Weights of a small GPT-style language model, trained from scratch on English Wikipedia.
Architecture: RMSNorm before each block, learned and rotary positions, no biases in attention or MLP, untied embeddings, normalized queries and keys.
Training: a variant of Adam for these matrices, 720M tokens, 15135 steps.
Each number is 128 + 24 x the weight over its row's rms, rounded and kept within 0 to 255. Layers, rows and columns count from 0. The size above them is the row's rms in percent of the matrix's.

# layer 6 attention key, 256x256, rms 0.116, rows 24-50, columns 128-255
size [ 92  86  94 102  68 104  91  87  98  93  99 104 113 112  91 117 145  77  98  87 107  90 101 100  89  91 119]
[[172 125  88 121 131  90 133 129 107 137 130 158 130 179 192 110 162 134 140  97 142 160 138  78 163  98 169 124  90 157 101 133 114 114 116 125 115  96 118 127 151 129 107 160 103 163 109 116 125  99 137  99 121 129 154  98 130 104 163 110 111 110 108 106 140 144 138 131  67 166 141 136 111 132 119 110 143 109 153 149  96 103 102 115 141  82 140 110 106 126 127 126  86 133 110 145 135 132  92 137 128 134 113 163 149 165 138 128  66 138 126 155  68 128 104 136 134 142 103 113  69  78 160 198 104 129 154 142]
 [164 104 118  91 117  81 138 139 141 114 137 131  79 103 177 148 125  79 114  80 149 133 117  91 123  98 116 159 110 139 112 143 126 119 143 121 113 124 139  78 188  85 139 118 100 121  98 109 106 111 179 125 159 159 108 115 132 132 109 123 158 111 118 124 128 139 129 134 125  85 135 106 113 137 155 168 155 170 173 155 110 110  88  89  95 102 115 132  75 121 154 115 131 134 140 125 139 110 121 139 148 108 152 136 106 109 144 127  80 100  88 112 111 167 116 152 122 142 127 123  75 108 140 122 123 140 177 107]
 [125 167 158 120 129 123 147 132 102  92 128 127 147 120 112  79 187 145 163 160 132 138 133 134  96 157 141 119 148 128 149 133 117 136 148 134 158 157 176 142 142 148 103 122 127 100 152 109 127 136  68  74  58 100 154  86  83 152 124 145 139 167  98 160 125  89 128 118 158 113 125 123 117 101 145 127  81 118 152 103 108 134 139 123  98 127  99 129 112 156 152 166 117 110 127 124 104 111 144  97  92 149 121  98 160  93  78 149 153 106 160 117 123 120 112 114 157 125 104 145 105 110 121 144 145 105 134 163]
 [142 113 179 133 143 145 123  93 161 113 176 124 175 150  80  82 138  87 165 172 124 121 144 135 123 156 155 109 103 160 123 137 141 167 129 162 143 126 142 150 109 148  33 133 138 147 161 113 121 135 100 137 127 132 163 137 121 138 116 130  90 137 118 103 153 141 148 108 105 144 155 141  96 126 167 117 134  94 151 108 134  75  91 143 116 115 174 125 126 130 112 108  81 162 116 127 143 157  92 133 112 119 113 151 118 169  92  95 116  90 154 114 111 134 105 127 108 128 151 151 105  93 106 123 104 138  86 112]
 [124  95 116 105 144 108 148 140 113 122 101 145  93 149 135 130 125  69 111  85 146 148 149 124 149  93 118 177  98 105  88 126 168 126 147 110 135 130 104 113 158 104 136 123 143 121  94 157 141 133 181 151 123 132 115 147 145 109 124 110 137 100 132 118  91 166 143 117 118 106 164 131 130 122 111 117 158 130 164 130  95 118 124 118 163 122 176 108 122 102  98 115 122 100 112 101 126 134 143 121 110  97 141 145  73 146 116 118  86 179 100 120 201 129 128 132  79 132 135 122 120 113 122 122 147 122 157 132]
 [173 118 136  97 150 146  73 128 125 148 136 130 125 147 110 130 120 123 141 190  96  81 112 158 138 122 121  88  90 134 123 138 130 178 112  73 123 107 115 142 133 122 131 141 135 120 120 149 103 144  94 128 133 129  97 114 144 158  89 128 153 135 131 137 143 131 121 134 165 143 104 148 138 183 102 142 143 114 105 114 151 161 125  84 119 116 126 127 164 147 145 118 180 151 117 103 112 157 140 122 144 133  96  94 128 151 166 112 166 108 177 100 127 111 148 108 112 146 128 123 160 169 109 184 150 115  80 112]
 [164 114 148 127 154 133 133 134 127 118 146 140 119 147 192 135 123 117 113  98 125 145 100 104 151 116 162 162 113 135 110 159 100 107 111 122 110 139  90  80 153  72 146 136  57 127 127 125 109 116 154 151 111 125 132 114 127 106 161 152 115 125  99 120 178 162 134 143 124 159 118  95 138 174 164 174 165 101 142 176 150 110 151  99 132 102 127 121 113  85 126 112 109 143  91 119 139 160 123 135 130 108 165 131  98 114 133 159 104 117 102 135 141 121 143 161 125 148 131 107 124 139 159 145 120  66 141 106]
 [170 141 146 123 109  94 152 160 154 102 136 118 123  84 148 157 120  94  63  94 148 131 142 105 126 124 121 194 149 118 112 142  90 111 100 146 118 125 148 120 140  77 167 148 110 112 116 126 105  87 160  98 137  94 134 120 142 141 148 145 126  97 121 166 113 135 110 115 143 106 115 120 115 106 129 174 144 173 151 147  85 128 142 121 150 114 124 149 114 121 140 159 130 139 105 159 154 119 128 121 114 141 107 153 116  89 127 144 122 115  89 115 106 160 107 115 160 147 149 135 119 112 122  88  92 128 156 125]
 [102 134 147 194 151 158 127 122 133 155 113 146  87  88  97 130 131 135 143 145 116 126 108 107 170 128 113 161 146 149 105 120 105 105 120 149 143 158 115 147 123 137 139 150 118 131 113 162 141 168 122 147 102 128 120 115 141 168  87  96 108 155 108 163 136 129 118 144 153  93  75 140 159 134 121 110 109 139 117 134 106 160 124  86 115  91  89 171 112 167 149 122 116 103 128 116 111 121 160 109 173 135 135 116 138 115 149 118 159 136 158  88 105 127 102 139 114 141 100 111 125 133 173 140 173 107 121 129]
 [117 126 131 134 138 145 114 132 167  82 144 114 113 123 128 112 141 161 140 135 162 171 166 141 107 139  82 125 107  92 123 131 209 136 139 120 146 158 179 147 109 152 109 137 109 150 160 125  95 104 200 145 116 104 174 109 110 149 130 142 130 164 156 124 130 111 114 104 113 139 148 120 134 112 156 127 123 132 155 114  91 120 127  75 131 114 152 135 104 152 131 164 153 112  91 124 109 108 129 138 135  96  99 131 129 152 108 153 118 110 103 123 131 130 130 171 119 169 126  56  96 127  77 103 123  69 135 151]
 [144 170 148 129 110 165 152 157 157  90 135 144 133 110  97  87  98 159 106  85 166  92 135 119  76 152 111 144 161 120 125 127  89 131 101 138  66 142 167 115 123 111 142  90 129 135 130 131 127 125 169  91 126 133 146 120 144 118 193 190 117 123  87 198 130 132 104 103 161 113 141 184 100 107 167 224 145 128 143 101 103 139 139 128  93 145 152 126 109 127  97 146 123 156 134 135 166  90 118 121 141 140 137 163 114 136 107 134 142 167  95 116 142 165 126 133 131 104  88 121 103 137 138  70 117 133 154  99]
 [111 116 131 123 124 124  88 126  71 131 161 164 150 150 105 115 128 152 143 112 148 144 137 126 105 148 121 132  79 156 148 122 134 132 136 136 138 121 136 167 161 137 140 113 162 122 120 147  99 150 136 123 113 147 113 141 105  99 104  83 189 125  61 137 132 133 132 135 157 144 144  96 135 131 152 156 117 153 159 104 133  95 134 140 126 101 126 100 143 109  90 151  91  81 134 124  98 156 164 152 116 151 149 155 148 101 125 142 124 164 155 118 125 154 105 142 131 123  76 152 114 175 146 171 153 130 131 151]
 [ 79  97 142 154 161 164  98 136 135 131  75 118 140 139 137 109  91 104 108 173  83 119 141 139 158 149 136 116 136 130 125 151 113 117 159 122 164 136 146 158  90 143 137 116 155 107  98 127 150 149 120 120 125 111  58 131  99 145 112 105 145 144  88 104 126 129 132  99 133 149 144 146 160 114 111 115 143  95 121 155 148 141 129 143 124 142 143 124 118 129  99 140 133 106 108 132 169 118 165 142 119 127 157 137 126 138 165 194 131 138 123 139 132 137 134 133  89 122 128 124 138 147 135 134 148 139 100 149]
 [ 76 113 135 144 170 139 107 127  83 120  97 104 146 171 122  98 104 176 159 177  92 143 147 132 138 167 151  95 145 144 127 109  92 120 141 162 123 128 132 157  90 163 118 118 132 146 113 111 210 135  92 154 107 124 109 121 116 112 145 111 164 119 112 138 130 136 141 139 126 173 123 151 148 114 128 114 121 115 133 124 145 164 157 153 134 162 129 143 154 170 103 155 151 127 122 129 106 131 126 136 134 122 145 126 179 168 114 153 194 136 145 171 115 125 171 141 109  81 135 132 149 167 138 163 142 146  94 137]
 [124 138 147 140 146 123 155 101 108 121 144 112 118 136 157 127 179 121 136 174 129 137  91 187 130 128 127  97 111 141 148 122 152  99  94 110 141  86 135 161 138 132 116  89 114 138 182 107 141 129  98 130 105 145 154 147 149  89 151 148 104 152 122 106 125 118 119 142 144 132 146 100 131 125 124 112  98 198 138 132 184  99  77 140  96 127 119 134 157 162 166 164 152 115 171 169 100 109 151 138 106 143 143 122 181 183  87 190 112 144 141  95 145 113 128 144 168 125 152 173 109 126 101 176 125 107  93 114]
 [101 109 148 157 169 159  96 131 122 181 109 128 133 104 103 129 104 127 132 175 104 134 121 149 156 153 144 127 155 139 122 115 132 128 149 130 155 153 143 150 135 134 181 117 135 102  89 125 153 175  81 144 129 100  92 119 116 138  87  76 169 139 127 115 110 144 114 159 151 125 117 153 145 132 125 109 126  95  94 115 158 112 152 145 121 131 131 147 118 147 164  96 156 126 142 102 119 156 156 132 149 134 131 128 116 125 160 153 147 118 128 143 127 108 109 117  88 133 120 137 178 187 141 112 157 150  88 144]
 [133 112 124 108  96 147 150  90  87  88 194 126 133 124 179  96  94 104 120  92 131 151 125 119 101 113 160 125 112 142 127 145 120 114  96 183 107  92 138 120 120 121  68 134  99 125 158 111 150  83 108 119 105 131 165 123 124  91 136 122 144 153 174 162 132  91 167  98  93 138 155  84 127 111 145 140 128 151 168 128 109 107 121 141 133  78 132 129 103 115 102 131 111 148  94 153  95 115  99 148 127 131 160 126 158 120 129 152 104 149 125 147 100 155 110 163 127 139 150 142 117 112 124 121 123 131 132  90]
 [101 135 145 156 103 140 112 118 112 107 142 121 158 123 112 147 146 179 157 147 117 116 128 159 132 131 163 105 132 159 130 133  82 120 142 162 145 160 158 151 122 163 126 114  98 127 136  78  98 126 117 127 144 140 158 126 110 158 140 149 143 148 120 179 158  87 136 158 137 127  97 121 108 121 125 107  78 152 132 130 106 158 136 133 108 124  62 155 149 170 150 167 136 120 152 138 114 116 115 145 118 150 119 127 171  74 160 145 163  80 163 125 110  80 127 109 148 129  97 108 151 141 118 100 134 131 131 147]
 [101  97 138 137 141 166 109  81 137 154 164 125 152 150 110 111 112 170 196 174 128 128 109 148 160 136 155 107 100 136 105 130 141 159 138 133 168 147 108 163 127 166 113 128 144 142 152 145 159 187 121 163 148 118 134 159 113  85  93 114 135 157 143 108 142 133 121 138 117 125 110 153 154 131 120  92 110 110 127  84 131 129 121 120 125 138 138 112 142 133 133 101 151 118 157 111  91 190 142 142 173 130 148 107 123 176 145  89 116 160 145 136 152 108 126 137  77 136 131 132 151 147 149 137 164 138  74 140]
 [136 133 158 113 114 141  57 184 141 138 135 112 147 104 121 140  73 150 111  95 117 157 138  83 136 109 112 185 130 137 151 131 125 115 127 156 117 133 153 144 125 117 129 145 116 106 121 147 130 131 131 116 159 133  83 124 130 141 102 101 169 125  87 145 150 141 104  83 144 150  81 138 139 116 133 143 134 131 156 103 130 122 134 140 142 135 112 128 119 149 128 123 128 128 126 133 112 117 150 101 145 122  86 114  59  94 145  97 134 103  79 153 136 151 157 130 148 142 118  89 147 152 178  85 111 133 217 164]
 [ 86 131 124 133 115 121  94 138 127 146 105 140 141 118 109 102 164 135 145 155 113 126 126 152 139 123 132 119 109 160 111 129 129  95 178 101 168 151  99 130  93 148 147 131 148 125 123 113 148 155 125 134 146 161 109 153 112 108 143 107 132 114  91 125 142 143 142 115 132 153 146 161  99 118 151  51 114  73 158 101 139 152 131 144 126 170 132  72 164 121 120 135 116  98 135 111 106 148 146 150 120 144 139  99 141 164 111 108 153 133 156 125 163 117 124 111 116 107 121 161 118 124 151 145 156 101 122 154]
 [103 132  89 140 137 149 142 106  84 138 114 129 142 192 105  87 153 129 134 117 109 134 105 148 101 158 187  71 115 123 135 134  94 143 125  95 103 140  92 126 119 120 114 120  83 130 125 104 166 117  76 123  90  99 125 139 177 116 128 159 108 146 138 122 147 108 132 119 126 132 177  98 135 132 104 117  87 117 113 138 152 128 101 135 107 138 107 112 117 117 133  90  73  75  97  76 120 155 116 143 116 160 156 110 101 110 106 142 119 171 191 120 123  98 133 126 134 145 136 151 135 156 115  97 144 141 137  98]
 [185 147  87 115 125  88 175 154 116 147 131 158 151 121 157 133 125 119 106  96 125  88 113 107  62 112 152 133 125 121 170 144 152 114 110 145  83 117 161 100 148 105 153 125 110 107 140 152  97  92 103  81 125 148 140  91 105 143 119 127 111 173 165 136 115  99 143 162 133  85 184 126 115 107 128 161 125 118 117 142 112 117 156 135 122 124  98 120 142 104 134 106 140 153 103 132 106  84  94  87 117 182 151 146 144  56 127 141 102 129  97 121  82 150 114 119 124 134 122 119 114 122 132 110 151 138 175 147]
 [175 127 160 117  96 132  96 131 106  99 163 138 132 123 147 183 112 151 135 115 112 146 156 138 168  98 158 106 152 125 131 147 113  87  99 151  92 138  95 101 130 138 118 136  98 129 196 134 107 106 126 162 128  87 128 117 156 102 144 152 157  53 112 155 150 151 103  91 152 189 110 138 156 143 140 137 116 160 142 158 112 117 141 149 142  93 152 137 102 125  95 114 133 145 122 154 116 155 115 154 112 121 147 137 159 168 124 151 140 150  91 190 117 100  94 153 165 128 113 124 121 118 139 131 111 121 143  85]
 [112 104 113 143 107 151 148  83 172 139 138 130 142 132 117  73 120  88 149 150 110 104  90 128 127 135 146 152 104 124 139 133 124 143 131 102 145 161  77 122 119 111 139 140 134 128 107 139 129 171 143 100 113 139 100 128 147 129 105  88 125 165 133 117 146 165 161 142 108 110 142 165 145 134 124  71 138 132 120 125 152 111 125 119  96 155 160  97 135  90  64 113 110  97 113  47 154 155 139 142 172 122 133 117  68 107 136  80 154 142 148  88 113 125 120 125 116 148 154 117 165 105 116 136 162 154  78 111]
 [126 147 137 134 120 109 146 139 120 113 145  91  84  85 153 121 130  92 123 138 103 156 125 136 123 145 105 165 116 122 162 161 118 157 139 120 135 131  92 118 105 124 124 127 118 123 148 103 116 136 133 146  98 117 137 106 155 140 117  89 153 121  97 159 103 115 114 143 135 167 111 148 164 116 116 122 100 151 143  98 111  73  82 149 109 126 110  98 120 110 113 141 150 103 123  81 152 122 132 121  53  55 117 104 130  99  93 162 143 121 116  99 143 139 122 158 136 173 102 147 119 147  62 137 103 137 116 127]
 [151 148 139 119 109  86 186 140 132 138 102 106 142 102 120 159 155 111  94 103 131 157  96 118 127 129 115 110 160 120 138  93  99 128 116 132  90 137 128 108 148 124 110 153 148  83 134 126  84 118 133 115 146 116 152 167 146 126 133 145  87 136 128  97 139 131 134 132 136 103  80  79 115 157  99 172 127 172 131 146 159 118 125 123 125 147 129 144 115 125 110 182  98 152 168 146 184 159 106 120 150 137 124 127 120 104 139 141 171  94 144 133 122 136 130 104 200 126 140 118 124 108 104 114 115 146 148 147]]
# layer 6 attention query, 256x256, rms 0.126, rows 25-51, columns 128-255
size [100  84  92  95  93  99 103  86  88  95  93 124 150  84 130 138  98 120  90 109  92 103  94  84  95 143 146]
[[131 109 104 104 138 136 143 200 158 182 109 140 116 111 138 136 142 155 119 122 153 123 127  81 122 132 121  93 118 138  84 110 128 145  97  78 100 117  93  97 129  95 128 161 116 126 150 153 100  79 114 110 148 106 110 115  96 137  98 100 147 139 132 102 153 167  93 155 135 123 126 123 104  72 124 132 109 125 113 142 143 111 117 135 161 122 182 125 120 118 134 121 118 138 128 113 121 131 120 125 128 120 121 115 119 103 131 127 150 175  76 151 159 143 143  99 129 176 136 116 100 102 107 109 146 118 160 153]
 [138 112 131 107 163 157 149 137 163 125 113 120 109 134 139 139 220 122 149 138 146 110  98 131 141  84 127 103 113 109 112 101 107 106 139 123  97  63 106 124 148 152  91 107 150 119 129 120 141 123  71 124 126 134 146 106 139 112 184 128 109 120 124 109 143 169 126 164 152  67 148 128 115 162 103 108  64 130 178 138 162 132 158  81 127 154 114  98 132 158 119 148  91 142 135  78 157 126 135 154 125 111 143 111 153 130 129 105 103 178 126 114 138 135  72  93 144 100 103 122 125 123 142 144 138 118 108 150]
 [139  97 140 109 123 171 144 124 131 113 129 130  89 126 133 135 162 114 131 118 139 150 106 147 159  87 100 150 115 155 100 124 125 125 134 121 154 104 105 134 150 146 138 113 158 167 101 137 148 102 129 133 164 187 102 100 129 109 176  97  92 119 105 132 177 137 126 116 146 112  85 156 152 146 100 122 121 128 131 133 103 122 152  76 120 152  92 136 151 123 118 121 158 106 151 151 137 103 129 116 169 103  89 137  98 136 188  75 139 100 124  97 133  86 177 133 140 128  91 127 127 125 157 143 164  84 149 141]
 [143 119 103 105  87 157 131 208 151 172 131 134  97  69 158 154  99 165 131 117 116 105 116 100 135 142  83 112 105 136 142 137 114 150 156  80 101 138 121 115 157 124 143 142 137 101 118 131 111 102 129 147 148  80  99 140 127 135 128 108 145 152 146 150  98 110 133 168 144 147 116 117 132 110 154 154 119 130 125 132 164 131 107 137 166 148 155 156 142 155 156 115 141 146 172 139 145 152 149 153 114 126 103 112 110 181 127 123 145 141  81 145 136 126 156  81 126 156 123  83 160 145 125  96 133 139 167 151]
 [137 143 130 114 136  85 177 103 188 148 135 133  97 172 152 139 155 154 131 103 145 126 119 103 112 122 128 116 108 152 145 103 149  76 159 158 116  80 141 117 151 130  98 114 152 141 129 159 145 115  82  86 107 102 140  86 177  79 115 109  95 129 144 101 117 136 138 117 103 152 134 141 116 111 114 112 121 126 161 151 103 106 120 133 151 130 151 130 114 119 104 132  83  89 101 168  87 126 120  81 145 121 152 136 132  81 130  97 134 156 130  91 147 152 100 158 144 122 126 122 123  96 145 123 131 130 109 123]
 [131 117 156 161 134 109 163 157 102 115 107 103 130 126 126  78 117 141 117 135 164 151 129 131 107 156 129 149 129 131 120 142 112 128  96 146 130 124 170 138 137 109 147  95 105 120 124 123 115  91 118  96 107 120 109 124  89 129 135 159 155  47 161 122 137 103 135 178 110  92 156 148 124  96 121 171 126  83 136 146 111 139  97 177 155  86 112 131 144  87 125 155 150 116 147 135 150  66 146 130 116 122 134 151 149 129 134 179 150 108 111 122 151 155 146 174 120 173 113 101 126 149 171 150 119 143 129 164]
 [109 148 167 141 123 121 134 167 132 112 104 110 176 111 112 113 119  97 112 125  95 147 140  95  82  91 131 149 129  83 114 142  97 143 156 149 113 114 125 141 132 123 131 163 135  97 114 171 127 110 123 124 128 145 144 133 116 138 130 133 189 109 158 167 130 134 138 128 129 143 159 145 188 171  95 164  89 136 141 112 156 167 125 114 164 160 139 152 120 129 161 127 151 122 141 116 147 144  93 145 106 164  83 147 107 145 110 170 183 102 114 128  94  86 145 142 126 142 104  95 141 131 118 129 102 116 156  96]
 [154 172 112 145 169 137 135 128 146  81 104 143 159 108 132 114 143 136  90 140 183 109 167 143 120 167 153 146 118 135  93 104 142 109 172 168 141  88 139 133 167 161 129 146 169  88  91  87 142 135 156 121 122 135 178 119 126 130 101 129  92 129  91  88 121 129 140  72 131  83 116 152 170  97 128 134 110 141 152 152  80 124 127  90  91 150 140  96 125 163 113 153 132 169 152 125 179 125 116 147 168 118 141 139 148 131  82 154 170 171 130 162 108 121  93 105 168 106 149 107 101 133 105 171 128 145 135 131]
 [156 115 111 114 129 106 158 143 121 158 150 125 111 112 171  86 153 129 149 140 101 123  97 170 145 128 147  80 113 122 105 121  88 131 156 110  98 117 127 117 104 128 132 163 115 130 157 173 137 142 150  53 137 102 106 135  99 133 148 149 141 110 116 140 114 145  71 104 130  93  79 118 115 143 129 145 138 175 112 102 168 130 180 145  85 105 119  98 139 147 102  66 111 131 138 119 151 119 131 133 141  87 139 108 158 134 135  91 112 150 160 141 133 127 149 126 118 120 108 188 145 122 135 102 127 145 163 192]
 [125  79 149 151 129 124 188 129 118 160 144  91 180 106  88 105 130 122 120 151  97 150 153 138 164 105 130 147 161  81 108 128 129 125 161 126 129 108 113  98 146 150 164 165 137 120 110 113 134 158 119 132 130 141 133 120 119 118 137 154 165 186 119 164 113 142 136 131 140 119  95 145 141 100 128 128 147  97 101 127  75 142 112 107 145 125  97 128 150 121 162 118 165 141 114 149 119 146  87  96 150 119  97  76 144 158 129 144  93  74 104 133  79  71 110 122 110 139 125 119 128 169 159 105 135 121 109 152]
 [139 136 193 179 160  89 129 135 188 115  81 129  86 135  98 142  89 207 196 152 129 133 217 151  99 136 139 132  86 166 122 126 138 125 119 110 153 140 131 144 140 138 104 104 126 138 152 151 110 170 115 132 128 126 165 134 122 123 139 133 106 119 113 103 136 133 109 134 145 148 109 142 111 142 124 119 108 128 144 127 111 146 133 139 129  79 150 117 187 119 146 143 116 128 150 149 145 105 168 135 142 125 128 100 137 164 116 154  83 119 134 128 113 137 122  69 104 114 132 103 139 139 117 156 150 147 138 101]
 [114 136 145 129 117 153 142  81  85  83 139 102 122 129 137 112  89 126 167 131 152 120 144 176 113 155 167 129 144 156 151 132 134 123 132 183 173 142 112 148 118 149  99 109 129 144 146 130 143 165 137 147  84 135 153 121 137 163 152 155 125 134 101 107 123  86 133 172 130  98 118 110 124 104 164  94 104  95 153 144 127 131 114 155 102 120 108 107 154 110 136 118 104  92 134 127 106 109 141 115 131 156 114 141 106 139 131 112 107 144 134  85 131 133 133 148 150 156 180 166 106 142 144 116 144 114  99  93]
 [ 76 121 116 162 140 186 101  63  77 105 141 110 117 133 109 106 123 111 162 171 123 119 116 172 158 158 133 132 135 162 155 172 144 120 117 129 179 175  96 159 112 162 128 125 109 133 153  84 173 148 158 132 142 129 138 189 118 134 129 160  95 144 133 106  90 113 144 140 109 115 102 134 116  95 140 110 134 105 115 124  77 127 111 128 111 122 119 146 141 134 123 133 115  72 119 107  93 171 131 148 137 116 155  97 164 135 143 109  99 145 149 135 145 126 130 110 113 121 152 123 180 138 123 133 153 161  81 161]
 [130 126 116 111 127 140 119 142 183 169 127 159 160 164 121 145 144  99 194 139 127 124  99 138 118 159 145 120 126 131  88 137 128 139 142  98 113 100 111 134 133  98 124 137 156  95 132 134 106 147  90  89 155 151  95 151 134 127 125  82 144 108  86  92 150 157 111 120 159  88 139 129 108 138 108 113  90 114 142 127 147  87 121 138  94 165 136 104 109 138 114 130  85 135 107  96 132 134 137 149 156 120 138 109  72 111 154  77 136 142 112 142 136 114 122 120 125  82 138 120 122  90 112  89 152 139 131 137]
 [ 86 135 165 153 110 152 138  80  81 101 134 105 118 126 119 108 134 106 171 164 109 145 123 166 119 144 173 133 130 131 145 151 137 103 144 163 173 142  98 166  85 145 123 125  87 121 143 133 146 155 138 129 115 115 154 132 189 175 140 170 146 178 134 109 119 109 160 123 117 123 121 102 133 107 134 103 114 144 180 129 158 145 119 166  87 163 122 136 125 153 114 155 122  90 133 131  94 168 131 112 121 148 140 127 127 158 106 123 123 148 130  99 166 145 105 129 158 139 166 111 144 149 128 115 135 115  77  99]
 [101 105 145 151 132 136 113  88 100 125 111 125 110 167 119 122 139 115 181 175 118 158 142 136 158 157 164 111 114 182 184 159 136 109 138 123 173 140 127 186 106 115 157 105 120  96 128 131 172 144 114 123 135 128 120 161 167 159 122 144 125  93 141 131 143 129 138 149 136 109 115 115 106 120 122 124 130 104 144  95  87 123 124 126 123 118 141 109 109 154 125 105 135  64 123 158 145 137 112 136 148 136 154  99 141 159 137 113  93 121 131  99 152 116 166  82 150 145 158 145 164 171  96 124 119 150  86 117]
 [101 115 121 130 157 128 151  57 122 123 126 132 100 193 129 128 197 112 165 160 154 135 118 136 145 105 152  97 141 108 112  96 110 127 100 111 143  71 119 146 142 164 102 106 105 150 130 114 126 120 101 106  97 141 156 110 141 116 151 169 112 116 128 106 148 161 129 127 121 116 146 138  94 136 105 119 107 149 120 146 114 123 114 108  94 124 151  94 120 126  85 133  91 101 131 120 123 129 122 111 132 134 139 150 169 104 108 118 116 141 180 107 151 133 128 133 105 117 117 152  84  70 115 172 129 124  70 145]
 [ 91 128 137 108 151 156 130  90 107 157 145 111  84 140 104 154 143 130 170 167 118 116 117 137 132 168 145 120 143 171 160 140 171 106 137 134 162 127  93 163 122 137 119 117 139 154 144 128 136 122 110 141  86 113 164 121 181 149 127 124 102 133 136 107 146 132 133 116 137 144 137 132  97  82 134 107 100 145 182  82  96 143 114 141 102 151 154 107 131 142 133 137  96 104 157 124 109 143 137 107 131 129 113 119 129 127 129 104 104 143 146  88 166 125 102 113 129  95 168 101 117 158  76 109 138 163  91  70]
 [128 140 125 121 149 123 153 138 131  99 159 105 144 147 123 121  88 155 108 100  91 134 142 110 117 112 174 115 140 105 132 156 131 133 144 165 140 136  69 160 118 129 165 114 150 160 137 140 168 165  75 174 127 125 137 125 148 120 105 158 174 125 171 142 118 133 106 129 151 151 106 114 166  85 144  85 114 148 147 132 116 152 141 145 130 100 128 124 115 118 153 103 116 102 142  97 138 119 143 143 110 137 109 140 114 115  95 118  99 134 130  80 163 141 113 153 143 129 108 137 151 136 133 147  83 180 133  62]
 [134 113 131 115  95 159 124 122 157 117 113 136 135 124 139 130 117 100 127 144 122  92 157 100 148 145 103 133  99  85  92 127 106 121 134 111 140 132 141  94 136 125 107 124 160  81 148 153 134 141 113 123 143 123 147 158 125 108 131 147 141 122 149 144 119 106 132 165 113 161 130 142  76 130 164 145 156 132 149 108 167 178 117  83 143 127 157 155 126 131 101 165 131 148 162 140 113 139 165 170 122 123 112 122 163  80 148 142  98 122 134 119 130 144 102  68 138 190 157  68 154 117 135 140 117 111  90 136]
 [132 133 120 143 136 132 157 133 181  97 130 146 119 160 121 145 105 133 115 136 166  96 164 138 138  81 117 114 135 152 136 112 156 105 102 143 107 112 158 141 151 110 107  82 152 155 111 107 104 144 128 128  96 152 103 104 104 160  97 115  96 105 109  99 116 122 162 179 134 126 123 105 125 101 171 105 132 122 178 153 126 143 154 156 137 135 137 103 143 138 157 176 124 107  83 143 101  77 146 107  95 140 141 181 128 149 145  95 155 164 141 140 109 145  99 148 132 118 170 103 108 102 118 163 126 122 109 126]
 [ 87 148 155 126 117 140 161 174  99 158  84 152 132 115 131 134 118 140 121 144 145 133 149 113 181 104 161  92 173 119 134 128  73 113 151 116 127 132 106 171 161 119 145 171  92 129 122 158 156 111 120 157 171 120  75 114 120 158 116 147 138 116 136 179 105 150 120 127 139 138 121  86 170 173 107 104 111  89  76 163 161 122 120 139 171 130 120  72 140 135 155 140 132 134 118 152 152 132  95 153 100 129 122 125 151 121 128 120 167 129 119 151 125 119  89  99 125 139 127 179 116 136 120 120 106  85 111 153]
 [103 130 141 109  90 104 120 101  80  90 168 130 153 153 123 131 105 159 121 139 115 141 111 143 139 126 138 143 115 111 143 146 148 146 145 127 110 169  88 166 107 134 159 113 101 154  89  90 120 146 101 159 125 150 120 191  66 123 151 178 154 137 143 114 155 150 139  99 106 118 122 133 131 135  90 141 192 137 116 114 124 140  98 149  99 117 120 135 130 154 146 114 110  96 120  69 110 145 141 139  91 135  97 115 103 157 155 112 129 129 136 137 161 127 154 117  86 142 136 117 127 113 175 129 110 144 137 107]
 [128 119 145 146 151 111 164 104 202  98 130 107 122 124 113 134 110  92  93  96 121 154 175 123 121 144 125 158 113 179 162 107 116 134 132 172 134 102 173 100 144 120  86 100 122 150 152 131 135 175 154 104 121 194 167  84 164 100 162 113 103 119 107 112  84 104 157 107 124 171 146 139 110 124 124 138 135 128 134 134 127 138 155 123 147 136 122 132 115 144 124 154 138 141 121 148 104 110 152 117 176 136  95 165 109 110 109 129 119 121 102  97 119 125 145 157 161 114 123 130  94 141 147 129 116 117 137 116]
 [127 104 145 153 160 159 129 132 169 113 165 173 116 115 109 116 145 147  92 103  98 124 141 137 100 117 151 139  89 139 132 150 105 152 126 127 112 105 115  98 108 140  97 124 137 164  99 138 140 130 103 122 139 129 162 100 161 104 129 116  60 110  84 117 140 144 113 135 130 111 144 140 111 157 108 130 129 141 110 135 137 129 143 130 106 123 114 155 136 119 129 124 144 145 158  85 165 105 152  95 185 148 147 162  85 106  95  90  96 136 182  63 145 164 112 180 119 152  98 147 129 127 159  94 135 116 163  99]
 [138 129 116 126 174  92 118 155 156 131 131 108 139 146 126 115 143 113 148 144 139 125 143  87 144 136 114 119 112 138 154 152 123 125 101 111 105 132 122 167 138  86 129  86 133 109 120 141 108 140 100 142 151 118  86 102 118 117 116 104  67  81 125 164 127 139 117 154 150  87 155 145 109 151 113 117 143 115 105 173  86 102 165 135 132 132 154 131 117 134 158 129 139 130  70 106 166 126 102 134 137 118 144 137 119 176 130 122 115 111 127 130 113 125 163 101 103 130  97 109 134 141 120 124 128 119 115 155]
 [176 151 113  78 150 101 147 200 167 142 108 145 124 119 131 138 146 143  86  96 149 131 150  74 101 108 114 128 147  95 124  93 114 144 117 113  85 107 155  89 168  81 122 145 147 131 105 148  95 113 116 136 160 141 110  87 123 122 143 105 118 120 104 147 150 156  90 104 170  99 124 129 131 190 119 146 116 124 113 137 129 142 121 113 140 125 154 117 130  88 148 110 137 155 137 126 170  66 126  96 128 118 107 163  78  96 102 136 135 108  88 140  95 132 132 133 116 135 106 144  92 118 142 137 105 105 175 127]]